config = dict(
    n_layer=13,
    d_model=256,
    n_head=8,
    n_kv_head=4,
    head_dim=32,
    d_mlp=896,
    vocab_size=2048,
    activation='swiglu',
    norm='rmsnorm',
    norm_place='pre',
    norm_eps=1e-06,
    positions='rope',
    rope_base=10000.0,
    rope_fraction=1.0,
    qk_norm=True,
    attn_scale=0.177,
    bias='none',
    tie_embeddings=True,
    parallel_block=False,
    init='orth',
    init_std_qkv=0.0312,
    init_std_o=0.0,
    init_std_up=0.0312,
    init_std_down=0.0,
    optimizer='muon',
    lr=0.0112,
    lr_mult_o=3.0,
    beta1=0.95,
    lr_head=0.00743,
    warmup_steps=90,
    schedule='wsd',
    decay_fraction=0.774,
    decay_shape='linear',
    final_lr_fraction=0.0,
    batch_tokens=131072,
    seq_len=256,
    doc_mask=True,
    train_tokens=542200000,
    steps=4137,
    dataset='wikipedia_en',
)
Each number is 200 + 30 x the weight over its row's rms, rounded and kept within 0 to 999. Layers, rows and columns count from 0. The size before them is the row's rms in percent of the matrix's.

# o: layer 6 attention output (transposed), 256x256, rms 0.369, rows 17-31,49-63, columns 0-63
# v: layer 6 attention value, 128x256, rms 0.131, rows 18-31, columns 0-63
# q: layer 6 attention query, 256x256, rms 0.15, rows 64-84,96-115, columns 0-63
# k: layer 6 attention key, 128x256, rms 0.145, rows 32-51, columns 0-63
o17,094,178,205,204,198,199,201,209,181,207,206,172,194,238,217,218,196,174,227,224,201,236,204,192,178,194,183,138,143,212,245,180,178,210,184,200,195,175,186,222,160,233,211,240,218,198,217,217,185,180,222,176,118,220,279,240,204,147,170,179,186,218,262,197,201
o49,092,128,190,156,225,277,167,165,251,193,214,196,210,196,162,158,136,192,209,163,259,186,149,224,220,138,220,200,230,164,189,223,158,241,218,165,221,144,202,201,181,198,199,223,200,199,162,183,231,226,200,263,223,206,153,176,178,253,157,197,210,174,186,211,159
v18,098,196,238,191,253,183,205,165,209,178,239,169,213,191,262,210,155,191,195,218,242,216,217,191,212,284,183,269,188,232,207,223,236,226,183,176,164,200,239,232,188,232,179,176,170,182,173,218,225,174,212,172,231,208,156,219,200,243,225,201,222,210,259,220,179
o18,099,238,202,178,243,206,159,196,162,185,165,164,194,232,190,167,185,187,212,223,224,191,210,203,189,167,129,213,222,247,200,247,223,201,224,205,208,205,173,175,183,197,185,196,205,238,184,169,221,153,238,187,210,187,236,207,220,205,161,266,167,208,199,259,190
o50,103,184,195,161,126,164,199,238,213,203,227,187,161,225,247,241,178,186,203,196,177,193,225,207,239,167,171,184,193,167,208,210,180,213,169,155,219,181,247,159,247,214,232,177,180,190,277,192,156,213,135,193,194,176,236,197,149,226,233,185,218,130,166,198,223
v19,095,228,188,152,231,214,197,213,172,207,183,177,253,186,211,221,211,161,182,152,192,213,179,161,170,177,161,247,208,220,174,174,165,210,182,195,220,163,210,199,216,238,199,156,178,301,197,238,180,164,237,158,240,240,279,207,224,186,208,216,165,171,185,204,196
o19,105,263,173,157,202,193,163,226,192,158,190,249,180,167,215,188,193,230,219,267,212,186,190,203,238,229,250,204,190,171,203,183,230,170,222,226,254,168,214,174,232,185,203,204,277,155,165,167,200,171,224,224,165,239,186,200,231,206,216,125,184,278,192,206,167
o51,090,167,220,254,179,197,210,204,177,225,207,214,213,207,225,198,185,208,163,199,215,197,224,214,202,181,234,225,214,222,215,151,166,236,206,170,188,170,200,219,151,221,210,153,128,143,259,204,199,209,213,202,236,191,169,216,140,160,166,272,196,139,202,229,212
v20,091,208,162,200,117,195,203,235,181,207,203,198,211,165,218,157,218,219,137,224,169,196,222,215,170,175,188,213,234,209,202,179,208,212,188,187,203,230,190,228,208,201,225,172,183,221,223,195,222,203,210,200,192,173,225,136,214,295,186,235,205,198,183,210,214
o20,100,196,242,187,275,222,243,169,255,205,211,191,199,174,184,191,175,183,184,207,150,172,197,184,196,229,152,211,215,209,226,173,214,232,189,211,240,190,169,169,203,215,223,205,198,191,198,163,181,240,196,242,189,179,223,248,158,194,238,261,188,189,240,236,247
o52,094,218,196,195,196,205,196,226,182,245,217,172,242,175,140,187,232,235,196,217,211,206,230,162,245,137,181,214,183,189,189,218,203,160,198,213,163,221,196,215,181,188,172,228,242,271,220,226,192,128,176,153,145,148,217,163,194,174,149,182,187,243,209,203,155
v21,093,217,205,210,185,233,206,176,237,234,172,150,193,195,259,202,205,178,167,224,216,242,206,172,166,202,256,219,233,176,167,196,259,181,217,199,248,216,204,207,137,184,149,229,160,196,195,242,225,166,220,204,217,218,202,210,220,207,204,197,205,228,253,189,185
o21,101,202,183,221,200,179,220,171,203,227,197,229,222,164,150,231,220,250,215,219,124,143,249,212,217,181,187,223,135,176,210,160,128,244,206,137,187,217,216,206,205,232,219,232,173,148,174,186,197,176,210,193,207,181,214,235,242,200,206,196,188,163,247,223,171
o53,088,172,241,185,221,195,200,187,219,221,184,231,206,197,211,136,213,205,254,202,210,222,198,154,193,237,172,175,224,238,181,236,245,213,214,226,227,195,212,230,224,179,180,195,255,203,235,204,171,212,174,171,195,206,243,310,168,154,153,201,183,172,191,263,226
v22,094,206,224,145,143,227,247,208,208,204,214,147,209,185,187,183,200,186,216,196,190,134,238,260,211,225,147,169,184,219,203,166,217,193,224,305,199,198,134,199,195,201,229,188,159,225,166,179,210,189,164,148,198,223,215,186,168,214,136,148,243,208,204,207,209
o22,103,155,188,213,222,220,149,176,204,117,223,165,182,205,223,179,210,129,216,169,221,201,169,181,141,202,195,234,139,185,181,181,204,203,203,210,201,153,224,223,163,211,257,197,181,201,196,242,232,195,229,217,205,184,188,210,157,102,220,216,238,154,153,172,205
o54,093,222,200,252,201,195,193,209,232,286,151,175,204,214,194,205,200,227,161,238,184,168,248,200,219,207,199,208,171,201,160,198,188,176,166,198,201,227,214,201,277,181,211,153,215,211,201,236,178,215,171,195,203,115,227,149,207,212,209,176,205,203,216,191,224
v23,098,198,155,158,213,204,202,155,113,170,150,198,206,208,195,191,180,175,239,191,221,219,293,163,225,194,240,141,208,164,220,206,163,187,154,194,196,179,155,200,98,183,192,216,266,200,169,141,191,181,207,271,222,202,168,185,208,199,255,244,247,190,145,218,187
o23,101,226,204,179,170,154,196,184,208,167,186,144,145,123,214,184,182,212,170,150,213,137,141,199,243,163,231,206,171,225,222,207,206,214,124,162,250,182,230,192,184,168,174,115,180,181,198,262,195,208,160,203,228,174,244,231,180,200,210,156,183,145,173,242,259
o55,096,194,202,207,235,170,222,253,219,198,236,268,172,205,193,202,261,206,176,246,172,189,220,190,207,185,212,214,162,216,166,213,206,183,251,195,243,189,171,185,185,163,201,202,196,215,200,178,270,174,186,223,220,190,183,198,207,235,203,219,189,253,175,210,164
v24,096,173,185,204,202,185,229,178,181,198,197,238,139,204,158,195,170,161,181,182,198,205,229,199,168,222,212,165,228,158,254,210,221,187,164,203,238,212,249,146,187,203,184,173,204,221,211,195,284,157,187,167,202,219,230,194,155,128,198,250,228,222,225,215,253
o24,106,197,215,211,208,196,189,230,183,194,229,177,115,182,208,212,279,203,139,232,176,196,184,183,204,219,172,199,230,198,226,232,229,184,245,174,182,190,238,208,178,208,188,175,187,232,196,182,180,198,195,159,148,255,197,236,181,227,222,196,194,196,172,195,161
o56,087,227,185,188,207,208,170,202,170,190,137,226,194,182,212,201,217,160,220,167,183,193,154,223,131,170,182,227,171,185,172,225,152,220,172,190,230,167,201,208,255,184,217,214,182,102,177,205,179,204,197,200,183,155,172,198,183,210,195,296,166,193,190,263,222
v25,089,228,201,252,215,160,205,241,182,166,251,209,186,152,221,240,214,195,169,207,196,188,178,209,196,181,270,235,213,276,233,243,206,176,198,195,146,204,221,176,217,169,176,213,162,181,138,184,219,195,208,177,188,166,199,201,174,178,217,185,186,175,158,196,158
o25,094,235,220,205,185,184,255,159,184,205,177,197,218,205,218,187,227,229,227,206,176,212,222,169,202,175,199,256,234,183,149,145,157,220,218,192,238,244,228,215,208,225,161,185,183,261,215,238,226,177,158,156,263,212,204,261,287,261,168,182,265,235,143,213,156
o57,093,175,229,167,172,167,181,156,183,249,220,167,231,196,198,220,174,178,200,236,203,168,209,185,190,177,213,195,176,204,222,233,219,251,225,200,167,199,203,184,159,221,191,177,195,160,230,153,200,254,183,229,208,219,182,142,198,281,206,216,202,205,246,206,266
v26,098,167,217,213,175,223,163,191,181,167,235,207,204,208,199,201,207,212,224,154,229,242,194,184,177,235,227,196,179,215,236,187,168,264,247,159,214,159,186,173,203,232,245,228,178,175,216,194,218,156,194,199,247,175,210,174,160,179,152,211,224,210,100,177,187
o26,106,220,174,197,182,170,217,212,248,222,187,205,199,198,202,174,220,230,196,266,132,239,234,156,259,155,177,259,171,244,198,201,241,180,200,171,177,190,213,209,195,214,239,181,183,248,215,239,190,215,222,222,196,230,252,205,147,190,184,187,171,224,194,200,187
o58,097,203,193,210,205,216,161,212,202,195,179,222,193,250,193,184,198,184,134,189,177,159,221,218,169,228,203,171,212,170,218,201,207,194,213,232,219,186,231,145,148,172,195,171,169,160,151,92,215,179,184,177,200,205,163,187,184,224,226,176,209,182,219,197,197
v27,094,232,168,225,168,209,229,194,230,200,172,188,192,176,260,218,255,157,264,198,251,207,249,192,208,230,207,276,203,187,249,210,199,208,233,208,176,191,159,204,192,199,197,183,111,189,177,213,212,231,247,171,192,168,153,192,228,159,201,179,179,154,185,173,233
o27,100,201,229,236,223,208,195,210,223,182,204,209,226,192,206,190,224,216,240,219,163,215,174,239,177,202,192,214,217,171,147,191,188,215,185,207,238,196,241,179,205,152,181,149,283,132,204,138,194,177,169,214,165,210,221,154,145,186,140,209,186,215,237,214,222
o59,095,203,223,208,162,203,201,174,200,193,212,250,171,167,196,182,175,132,125,169,214,165,209,168,181,240,200,264,196,216,173,197,207,198,200,151,251,205,217,204,215,195,206,237,233,220,228,227,189,214,169,192,206,176,183,221,208,202,194,205,170,221,220,175,264
v28,099,199,139,175,184,227,209,204,204,191,233,199,178,157,188,166,159,183,210,205,184,169,197,209,179,154,163,204,215,255,183,194,194,176,218,229,158,230,160,220,154,220,132,188,204,212,236,207,274,273,170,205,189,243,224,176,207,163,214,177,215,178,210,219,179
o28,101,205,176,196,220,194,161,158,184,186,184,170,243,236,247,190,275,181,196,212,208,181,184,233,161,242,246,190,234,178,220,215,261,163,119,197,262,172,162,185,130,171,197,194,241,173,223,165,166,185,169,260,184,226,218,153,216,242,180,194,222,191,220,231,232
o60,100,148,191,245,201,188,223,237,226,195,152,167,211,217,161,219,218,255,216,124,211,151,203,184,246,229,159,248,152,253,202,232,205,231,258,204,194,176,165,219,245,243,209,217,181,226,155,226,178,190,247,166,179,247,227,247,167,185,202,248,192,221,211,182,222
v29,094,154,236,220,170,139,186,189,196,250,160,117,215,210,191,177,213,202,199,166,180,190,174,207,201,205,172,161,201,228,217,205,214,198,195,193,198,149,213,259,176,208,215,216,189,216,223,194,211,203,219,160,179,188,209,191,189,156,200,218,170,190,182,164,230
o29,098,179,170,178,217,187,230,189,199,167,150,236,218,170,167,183,229,169,209,186,201,219,256,229,219,248,218,192,207,207,148,213,176,217,136,212,207,206,237,143,159,186,201,185,178,144,208,213,190,218,239,237,164,225,191,193,158,166,247,174,174,251,221,228,220
o61,096,231,242,202,156,164,155,205,225,162,222,175,252,201,185,180,211,199,208,201,231,240,139,198,194,145,206,205,221,208,226,207,205,195,233,211,276,203,236,258,223,220,190,196,172,215,236,180,247,234,169,106,215,215,162,209,234,196,200,199,231,241,190,151,207
v30,094,167,198,229,164,232,172,187,187,170,191,230,204,171,181,257,232,187,194,217,188,192,180,196,144,215,229,149,262,243,182,222,197,143,214,187,217,189,247,194,180,163,217,192,252,197,207,191,203,206,192,236,207,136,223,221,149,202,226,188,236,171,162,188,182
o30,101,210,170,201,248,160,201,210,170,200,197,204,176,132,202,238,210,244,160,130,197,145,161,249,177,222,192,217,159,179,179,178,165,275,170,193,247,237,132,248,215,195,236,179,140,193,185,191,152,157,197,155,278,207,187,209,166,189,167,218,207,205,259,159,177
o62,091,172,255,191,181,206,219,216,233,171,197,174,202,216,208,187,215,200,225,245,217,222,173,154,209,187,239,158,197,190,198,162,193,208,206,173,190,147,211,241,207,163,200,193,182,192,237,181,216,193,235,217,170,188,207,172,207,209,148,207,186,227,184,278,230
v31,095,262,218,192,220,308,260,196,224,195,184,202,161,216,154,235,181,158,250,240,122,189,198,238,212,181,157,175,234,198,238,215,180,248,237,198,216,223,174,191,194,143,239,213,192,183,142,189,160,119,225,271,242,198,206,219,141,211,227,266,218,195,193,230,204
o31,099,220,208,200,203,173,198,214,228,196,222,193,211,181,239,206,234,146,212,185,275,182,166,201,237,224,236,197,177,156,220,202,176,193,176,199,216,207,201,198,216,204,209,176,242,201,255,215,237,169,215,216,175,195,206,308,157,187,185,228,223,183,180,183,181
o63,092,188,211,196,219,229,194,196,167,170,198,204,200,224,200,204,210,269,155,199,146,155,205,197,183,199,156,182,202,221,190,226,228,182,205,231,153,148,196,225,196,225,232,202,122,176,175,156,180,185,204,179,160,242,223,139,210,149,236,132,207,201,205,196,169
q64,106,245,200,225,240,232,136,198,221,185,199,175,203,180,200,197,195,214,221,156,207,183,245,269,154,204,190,210,193,141,216,222,239,161,190,232,248,175,189,201,232,196,198,210,169,193,161,240,222,240,213,180,204,251,177,170,226,213,204,208,162,230,225,148,196
q96,085,189,190,220,227,194,217,196,219,178,221,211,203,209,150,209,216,229,181,248,220,191,210,244,199,175,189,227,191,198,206,224,261,118,207,196,214,269,137,187,196,160,187,185,261,222,185,186,275,195,250,169,191,235,180,169,197,130,175,182,211,211,191,187,230
k32,098,165,194,190,243,193,203,255,213,177,179,187,174,196,204,129,153,199,175,195,190,198,220,184,198,204,172,231,194,130,225,236,182,147,200,180,228,243,178,242,174,174,165,182,159,189,236,184,157,208,191,175,219,186,177,171,180,182,194,183,163,230,222,193,174
q65,093,201,170,150,177,147,218,231,204,249,222,243,209,144,122,234,144,189,197,266,194,203,186,181,201,228,210,167,169,278,203,188,206,214,176,176,203,204,223,184,202,196,241,243,234,193,195,159,168,200,169,229,152,188,273,237,233,217,190,216,175,184,214,247,191
q97,092,187,173,168,179,243,187,219,214,140,202,237,240,197,153,204,229,194,185,199,186,137,218,170,183,176,256,175,191,213,162,186,140,234,200,249,171,223,261,192,217,195,214,212,259,241,174,158,204,232,171,226,196,212,183,172,223,252,213,200,149,152,232,190,221
k33,095,281,229,160,214,148,229,242,204,217,196,251,174,226,207,265,136,182,252,194,187,161,156,194,230,250,168,195,144,219,175,183,272,247,128,264,190,204,193,220,180,209,214,199,177,189,213,178,137,198,204,225,147,199,202,193,213,182,207,197,220,210,213,166,253
q66,075,255,175,232,195,191,175,170,183,172,264,189,189,255,147,193,207,204,240,242,145,209,193,214,205,210,153,212,207,192,258,232,140,185,214,198,210,226,155,154,216,192,210,210,204,185,186,216,208,163,216,195,187,229,224,188,189,148,198,213,200,217,273,169,207
q98,079,183,262,204,204,144,194,166,167,255,214,140,129,208,203,185,209,216,158,202,172,323,171,215,182,212,205,203,170,201,249,241,188,156,248,209,191,158,182,229,193,166,204,162,181,184,181,198,176,147,213,183,171,255,201,195,124,184,204,183,223,187,206,210,139
k34,093,203,212,182,232,269,139,184,216,189,211,202,224,218,198,150,174,245,169,178,290,177,217,211,167,211,189,139,168,193,220,159,207,155,235,184,211,234,167,206,217,231,139,152,180,243,180,237,209,231,198,226,197,188,159,206,196,174,249,232,125,165,211,149,196
q67,101,216,200,179,173,209,156,209,196,166,249,187,218,194,172,212,203,208,215,240,170,100,220,266,173,180,222,246,217,233,241,256,207,226,219,191,162,196,192,168,187,206,207,184,178,171,255,199,199,189,225,213,178,180,198,191,188,189,200,169,154,173,240,235,207
q99,101,175,203,199,211,204,152,205,230,191,206,204,160,136,215,181,207,179,205,212,160,171,134,178,193,159,228,262,189,170,189,194,186,205,255,163,175,156,177,178,176,214,203,172,203,180,209,166,197,144,233,191,158,214,207,201,169,208,121,224,188,174,176,178,240
k35,103,187,162,217,197,176,178,154,173,223,258,154,188,177,267,211,196,203,164,217,173,168,184,217,237,207,200,217,193,239,187,190,220,215,174,172,176,208,190,260,182,180,208,224,192,178,163,155,162,200,213,241,262,186,144,191,168,202,209,187,185,198,217,211,189
q68,090,169,225,247,189,181,259,188,230,207,213,205,129,228,215,236,175,197,234,233,132,184,196,236,213,237,219,232,180,208,171,240,214,207,255,192,178,165,183,220,172,157,234,210,184,227,197,180,182,227,230,239,155,215,212,160,217,184,229,119,189,172,163,177,154
q100,090,201,207,177,225,150,206,180,189,249,247,268,196,243,214,162,196,244,286,152,180,178,181,192,197,190,193,173,214,195,164,224,246,189,238,198,192,198,176,209,216,217,205,144,187,182,191,178,158,176,198,215,179,184,174,204,211,260,168,176,255,200,216,138,223
k36,099,145,179,207,193,229,234,161,163,213,201,207,147,173,219,229,204,204,156,229,182,153,226,193,189,228,247,165,206,204,197,183,222,248,240,189,170,198,254,176,220,198,182,218,202,154,210,167,197,185,157,172,130,190,207,197,269,215,208,198,286,208,191,224,200
q69,131,222,173,212,166,177,205,168,200,230,215,246,251,204,215,232,220,198,200,175,135,189,187,148,162,218,194,133,217,222,162,204,235,204,192,195,189,207,213,107,197,209,180,239,234,186,230,231,144,216,252,220,186,184,199,204,226,254,274,241,252,178,186,225,154
q101,139,247,211,205,163,172,227,219,197,226,215,269,229,176,166,275,172,175,217,215,124,183,193,195,247,222,159,126,196,206,174,222,241,190,182,191,134,236,141,200,182,189,222,233,219,162,244,200,160,162,203,137,168,154,209,183,236,224,192,212,227,257,200,148,171
k37,091,208,202,187,180,198,153,224,179,219,189,226,181,179,204,197,194,184,173,168,255,178,193,223,263,253,227,183,161,229,146,231,233,204,218,172,222,191,221,214,200,211,214,194,219,208,216,190,186,172,177,213,205,163,239,207,271,256,187,214,178,255,142,177,236
q70,096,204,175,224,192,184,216,215,157,196,211,194,206,182,230,192,161,209,239,210,237,218,261,173,178,221,183,221,215,172,191,233,167,204,216,209,163,227,203,144,182,201,175,233,181,153,233,152,173,243,135,196,156,233,188,237,223,138,192,225,207,191,219,166,151
q102,094,172,183,203,219,197,229,213,214,177,167,161,222,136,261,213,175,175,203,148,229,170,161,235,230,229,279,254,193,179,170,152,222,248,270,229,205,245,179,170,183,141,215,271,162,177,186,183,213,163,230,218,170,235,180,249,221,220,144,176,184,175,188,199,237
k38,090,155,247,183,159,192,140,201,248,181,212,181,167,131,180,177,193,269,169,246,224,224,208,235,247,189,196,217,175,216,253,173,191,167,163,211,184,214,251,213,217,165,231,168,167,253,168,216,176,217,183,226,201,235,179,215,132,203,174,104,160,156,175,222,174
q71,072,194,268,209,226,215,182,163,222,222,222,193,183,270,211,171,245,219,153,258,196,255,169,200,174,177,180,214,192,173,258,214,190,189,181,215,228,260,186,205,225,185,144,201,157,250,176,241,199,211,223,203,183,213,215,175,149,209,179,200,172,114,144,183,184
q103,080,214,223,207,267,228,191,241,192,208,243,214,238,195,186,149,274,214,203,203,218,260,194,225,149,139,155,185,209,167,198,252,191,152,191,212,249,224,198,232,222,176,173,170,203,220,153,221,225,149,211,220,208,224,219,201,166,159,220,213,173,147,234,198,182
k39,139,151,250,215,190,216,193,178,243,158,204,194,158,259,177,151,221,212,183,234,213,228,197,215,188,158,172,216,218,176,248,265,152,152,194,145,220,187,148,281,257,183,172,171,156,232,192,246,237,208,172,190,260,239,249,263,115,181,251,186,142,134,220,191,170
q72,112,200,235,206,224,200,201,202,180,207,166,146,221,215,227,221,192,183,221,164,223,207,197,159,145,110,186,177,170,197,245,154,224,205,197,199,229,158,239,200,217,203,206,188,171,208,169,205,158,191,235,135,218,181,222,245,189,192,188,230,249,157,155,192,203
q104,104,193,202,238,195,222,230,197,196,172,154,130,164,226,234,221,236,163,224,201,200,213,192,228,166,170,183,183,216,162,159,246,165,181,174,158,204,210,224,232,227,161,174,169,225,208,189,208,162,218,222,258,254,183,291,226,166,149,211,213,201,217,197,200,178
k40,089,209,155,127,206,162,184,258,192,188,168,187,194,224,168,172,150,252,184,217,183,236,150,190,207,250,217,189,217,228,247,248,210,159,178,246,210,259,197,168,212,185,170,208,166,202,146,180,235,203,230,217,250,193,187,188,249,202,219,181,182,217,226,185,239
q73,104,200,242,191,244,222,195,192,223,210,237,235,192,153,212,189,236,164,223,182,225,193,217,249,128,226,200,251,245,204,219,232,185,190,233,125,231,253,227,227,211,221,183,155,165,252,202,165,236,177,200,213,244,231,183,142,192,189,185,221,239,191,144,202,165
q105,107,193,190,205,178,177,202,214,229,183,163,182,238,220,232,226,219,230,224,160,222,205,185,244,194,186,162,220,179,181,163,218,235,266,164,221,170,166,220,166,260,212,212,229,212,228,205,188,212,219,184,240,188,193,175,259,181,140,195,186,206,199,180,220,260
k41,096,182,225,151,208,182,227,156,187,238,258,176,204,159,174,243,188,200,227,211,164,197,154,158,197,198,267,208,267,198,167,117,206,209,259,259,192,186,220,205,114,174,230,163,162,196,170,155,219,217,242,220,207,208,192,169,188,169,188,173,202,227,258,225,178
q74,115,193,194,154,239,205,180,204,166,206,214,164,162,191,248,159,166,195,186,177,194,256,296,164,182,200,231,225,200,231,222,238,254,230,156,206,233,187,207,269,289,205,190,154,208,267,135,194,220,173,232,218,188,226,221,161,165,187,195,151,212,199,149,214,171
q106,092,223,255,222,259,261,152,202,193,242,190,162,196,189,217,179,150,213,211,200,202,215,220,228,236,213,257,182,187,114,227,201,172,187,188,177,169,166,218,207,223,195,174,172,220,199,179,179,182,238,264,217,185,206,173,156,204,170,200,171,187,201,166,195,200
k42,116,213,250,199,223,210,194,189,192,170,200,209,220,180,198,168,230,200,207,226,201,237,208,247,198,152,236,224,220,211,213,262,146,136,211,238,213,147,167,248,202,222,192,228,141,235,185,215,241,193,180,220,192,220,223,243,153,170,217,198,214,169,185,223,158
q75,118,198,130,159,202,199,180,202,207,255,160,208,151,162,172,188,163,221,193,190,208,214,185,168,184,215,181,214,237,228,152,205,165,199,202,219,191,254,229,213,143,245,234,180,196,163,191,232,213,122,187,159,188,235,214,199,226,235,201,150,213,174,232,260,180
q107,099,191,160,188,201,167,166,220,204,199,253,151,171,189,181,187,192,188,148,186,204,164,179,279,205,176,222,262,163,220,195,184,216,275,219,261,208,213,202,189,235,156,224,234,165,164,210,223,209,173,219,232,118,269,178,194,182,199,155,213,201,165,167,235,213
k43,092,216,230,183,165,258,202,205,185,186,276,194,222,183,226,204,170,185,178,188,193,137,175,217,193,226,226,211,190,231,218,155,235,200,185,231,209,244,216,162,175,154,219,186,193,189,189,135,175,248,265,229,193,189,205,180,223,195,168,249,204,229,203,181,237
q76,114,216,230,179,171,237,188,233,177,246,183,262,161,221,198,164,235,192,184,143,198,170,216,225,233,259,171,252,242,222,164,251,230,183,208,186,205,274,200,177,191,213,251,189,258,202,199,191,213,229,176,179,202,203,156,182,268,181,251,172,150,237,239,181,202
q108,094,164,213,256,224,187,242,192,230,207,169,218,180,187,178,213,213,202,195,214,207,174,248,181,241,174,210,234,224,226,151,220,218,201,213,167,181,193,188,190,169,214,210,200,241,173,216,237,196,210,197,235,258,208,207,191,248,188,156,201,169,162,214,199,221
k44,095,209,185,234,246,239,211,262,210,138,184,220,178,179,215,234,169,216,278,222,148,205,173,224,221,176,208,207,232,164,189,181,227,191,172,161,194,148,221,203,197,245,195,213,153,224,249,144,182,157,271,176,217,195,198,209,244,187,175,192,230,193,194,195,182
q77,119,205,255,188,222,219,169,211,219,172,239,134,171,202,176,191,184,197,149,192,199,255,233,193,197,193,211,242,229,221,197,180,191,266,203,190,237,185,234,209,187,188,226,202,175,248,168,131,221,227,225,194,211,188,250,222,225,223,264,206,209,162,177,143,241
q109,102,219,179,195,198,176,135,209,215,218,221,203,187,198,224,142,211,212,165,210,217,220,193,199,239,187,134,164,195,181,228,173,196,202,162,232,228,294,176,174,237,181,154,224,161,216,183,230,174,215,211,175,184,203,228,205,191,215,255,241,244,263,192,202,229
k45,100,153,198,151,184,250,211,221,182,188,170,201,214,178,173,212,174,176,172,258,143,230,159,196,179,174,169,202,222,192,172,220,218,225,194,202,176,207,189,213,180,194,190,223,164,176,227,224,187,220,149,193,239,200,207,205,172,189,193,267,229,140,197,202,186
q78,107,149,179,235,169,204,92,209,211,183,198,223,191,217,221,164,122,170,178,218,273,208,203,167,159,144,174,157,161,215,176,223,196,155,222,162,214,193,201,154,258,240,149,235,168,179,180,212,216,237,176,173,206,172,280,188,171,232,181,165,170,192,157,254,181
q110,107,179,294,157,161,237,162,236,182,165,216,145,215,203,215,173,209,191,161,253,234,236,174,148,178,208,156,213,180,190,174,187,208,266,183,152,208,228,217,184,201,182,175,221,220,223,164,182,197,222,175,202,207,216,192,155,212,209,157,225,223,209,204,221,192
k46,095,214,191,187,217,211,192,182,232,200,250,254,201,226,241,245,164,191,208,186,210,186,235,141,226,237,182,171,172,142,212,143,206,200,192,234,191,208,209,190,229,195,226,235,226,240,232,227,199,231,247,198,192,173,160,233,225,218,218,216,216,209,177,198,224
q79,102,217,226,166,213,222,164,164,143,151,238,180,194,216,193,215,193,205,179,183,210,222,220,172,234,185,217,197,177,214,216,183,217,225,222,154,149,185,163,233,174,182,211,229,240,214,221,159,170,177,252,173,212,222,181,185,140,255,213,161,231,207,227,207,232
q111,099,171,203,171,209,206,223,199,198,190,212,219,178,232,214,202,174,201,221,193,151,139,195,206,157,181,213,232,197,194,216,195,222,191,251,218,236,221,133,215,265,238,155,203,214,216,212,178,162,110,172,138,250,165,165,208,226,223,148,173,215,215,209,187,253
k47,102,204,186,273,207,189,140,220,186,189,190,157,210,161,206,251,236,183,206,199,187,226,196,215,193,273,199,171,197,234,232,234,172,173,213,178,186,183,195,186,185,151,216,212,166,193,171,164,203,185,216,245,201,186,164,178,187,211,256,236,234,231,154,206,243
q80,102,201,213,196,173,180,175,179,221,212,198,205,233,191,213,231,234,180,194,177,170,263,209,157,228,211,250,236,125,235,153,158,199,212,190,153,203,176,240,201,202,236,219,228,192,219,191,169,247,245,205,231,233,180,224,209,156,208,205,210,216,196,227,165,232
q112,093,221,202,238,125,203,211,210,232,180,213,214,230,259,116,240,151,192,196,235,175,177,200,200,204,179,237,211,222,195,206,199,227,230,206,238,212,166,230,198,221,215,197,180,212,209,168,208,165,166,227,204,206,177,271,164,183,171,196,244,200,198,203,181,169
k48,101,245,216,210,179,157,221,265,212,193,188,213,242,192,191,212,196,213,181,212,184,177,209,212,234,177,226,219,230,190,230,234,143,205,175,161,225,249,209,179,213,195,198,268,223,143,216,192,220,220,132,196,189,216,235,187,247,179,248,198,198,193,236,208,229
q81,089,206,207,155,198,192,192,177,183,217,218,177,242,226,246,235,176,251,229,215,198,246,189,200,177,159,166,193,249,245,217,218,195,190,222,221,270,172,170,177,240,246,196,200,247,154,172,222,186,218,191,170,215,178,203,186,178,181,212,206,208,141,169,212,172
q113,089,170,181,180,239,149,202,153,181,186,201,189,218,179,155,215,197,190,242,212,154,271,210,258,197,171,161,222,214,180,220,219,206,175,202,208,213,211,175,200,234,212,198,225,212,179,221,229,213,193,125,155,195,222,220,223,204,236,231,193,232,185,228,242,199
k49,100,180,207,233,185,199,149,189,218,168,213,170,234,266,190,147,163,237,183,215,237,163,208,211,191,211,178,157,156,214,229,204,210,227,145,230,193,229,185,253,225,124,218,187,180,268,164,241,230,235,238,223,227,210,226,180,150,198,250,188,182,174,231,232,202
q82,094,186,183,209,237,165,234,226,204,150,186,212,202,222,191,193,213,168,233,195,246,218,199,228,127,220,210,241,198,142,214,204,210,220,204,150,242,159,175,244,210,176,203,220,160,193,168,190,173,181,240,188,253,244,206,233,191,160,213,170,186,261,217,221,189
q114,099,233,202,260,154,258,190,200,217,233,154,162,228,225,188,187,221,224,201,189,193,189,201,219,182,228,241,164,167,172,205,174,256,186,183,197,180,186,172,179,212,132,175,155,214,245,192,182,221,215,234,144,234,218,177,185,158,170,188,185,208,267,147,186,187
k50,096,188,205,221,187,186,216,189,163,191,197,218,220,274,201,176,214,200,185,224,195,216,226,245,208,206,215,147,220,181,240,249,267,219,176,195,188,189,212,239,225,164,197,210,185,189,198,226,209,230,179,183,181,227,250,166,191,205,242,239,162,146,175,229,131
q83,076,162,240,232,263,207,171,185,211,203,154,202,209,180,197,193,155,226,203,199,186,227,230,224,215,199,219,249,236,208,168,249,164,172,196,189,226,221,203,205,226,219,137,203,178,191,205,220,196,185,179,153,210,209,153,242,163,200,248,202,177,204,194,217,184
q115,084,144,207,204,216,123,196,172,196,217,164,220,199,211,157,216,164,185,178,204,226,233,194,180,188,201,165,186,237,173,217,212,158,194,221,219,209,212,192,181,229,161,154,118,137,179,211,206,250,201,196,159,164,171,204,211,212,164,246,198,207,182,213,248,225
k51,099,207,246,198,233,229,163,202,218,129,172,156,193,220,210,153,226,235,230,256,228,236,193,179,160,197,179,219,249,176,240,172,233,178,226,179,239,130,184,237,189,174,209,186,201,228,152,224,208,210,200,194,216,178,293,219,129,161,229,222,154,183,224,184,154
q84,086,177,151,236,157,192,212,259,207,201,136,259,221,199,228,239,141,262,179,217,215,136,211,174,225,217,178,179,218,251,216,104,196,233,193,165,201,192,177,178,222,157,189,219,200,202,238,202,228,134,204,208,226,139,200,188,182,177,237,249,181,199,132,138,214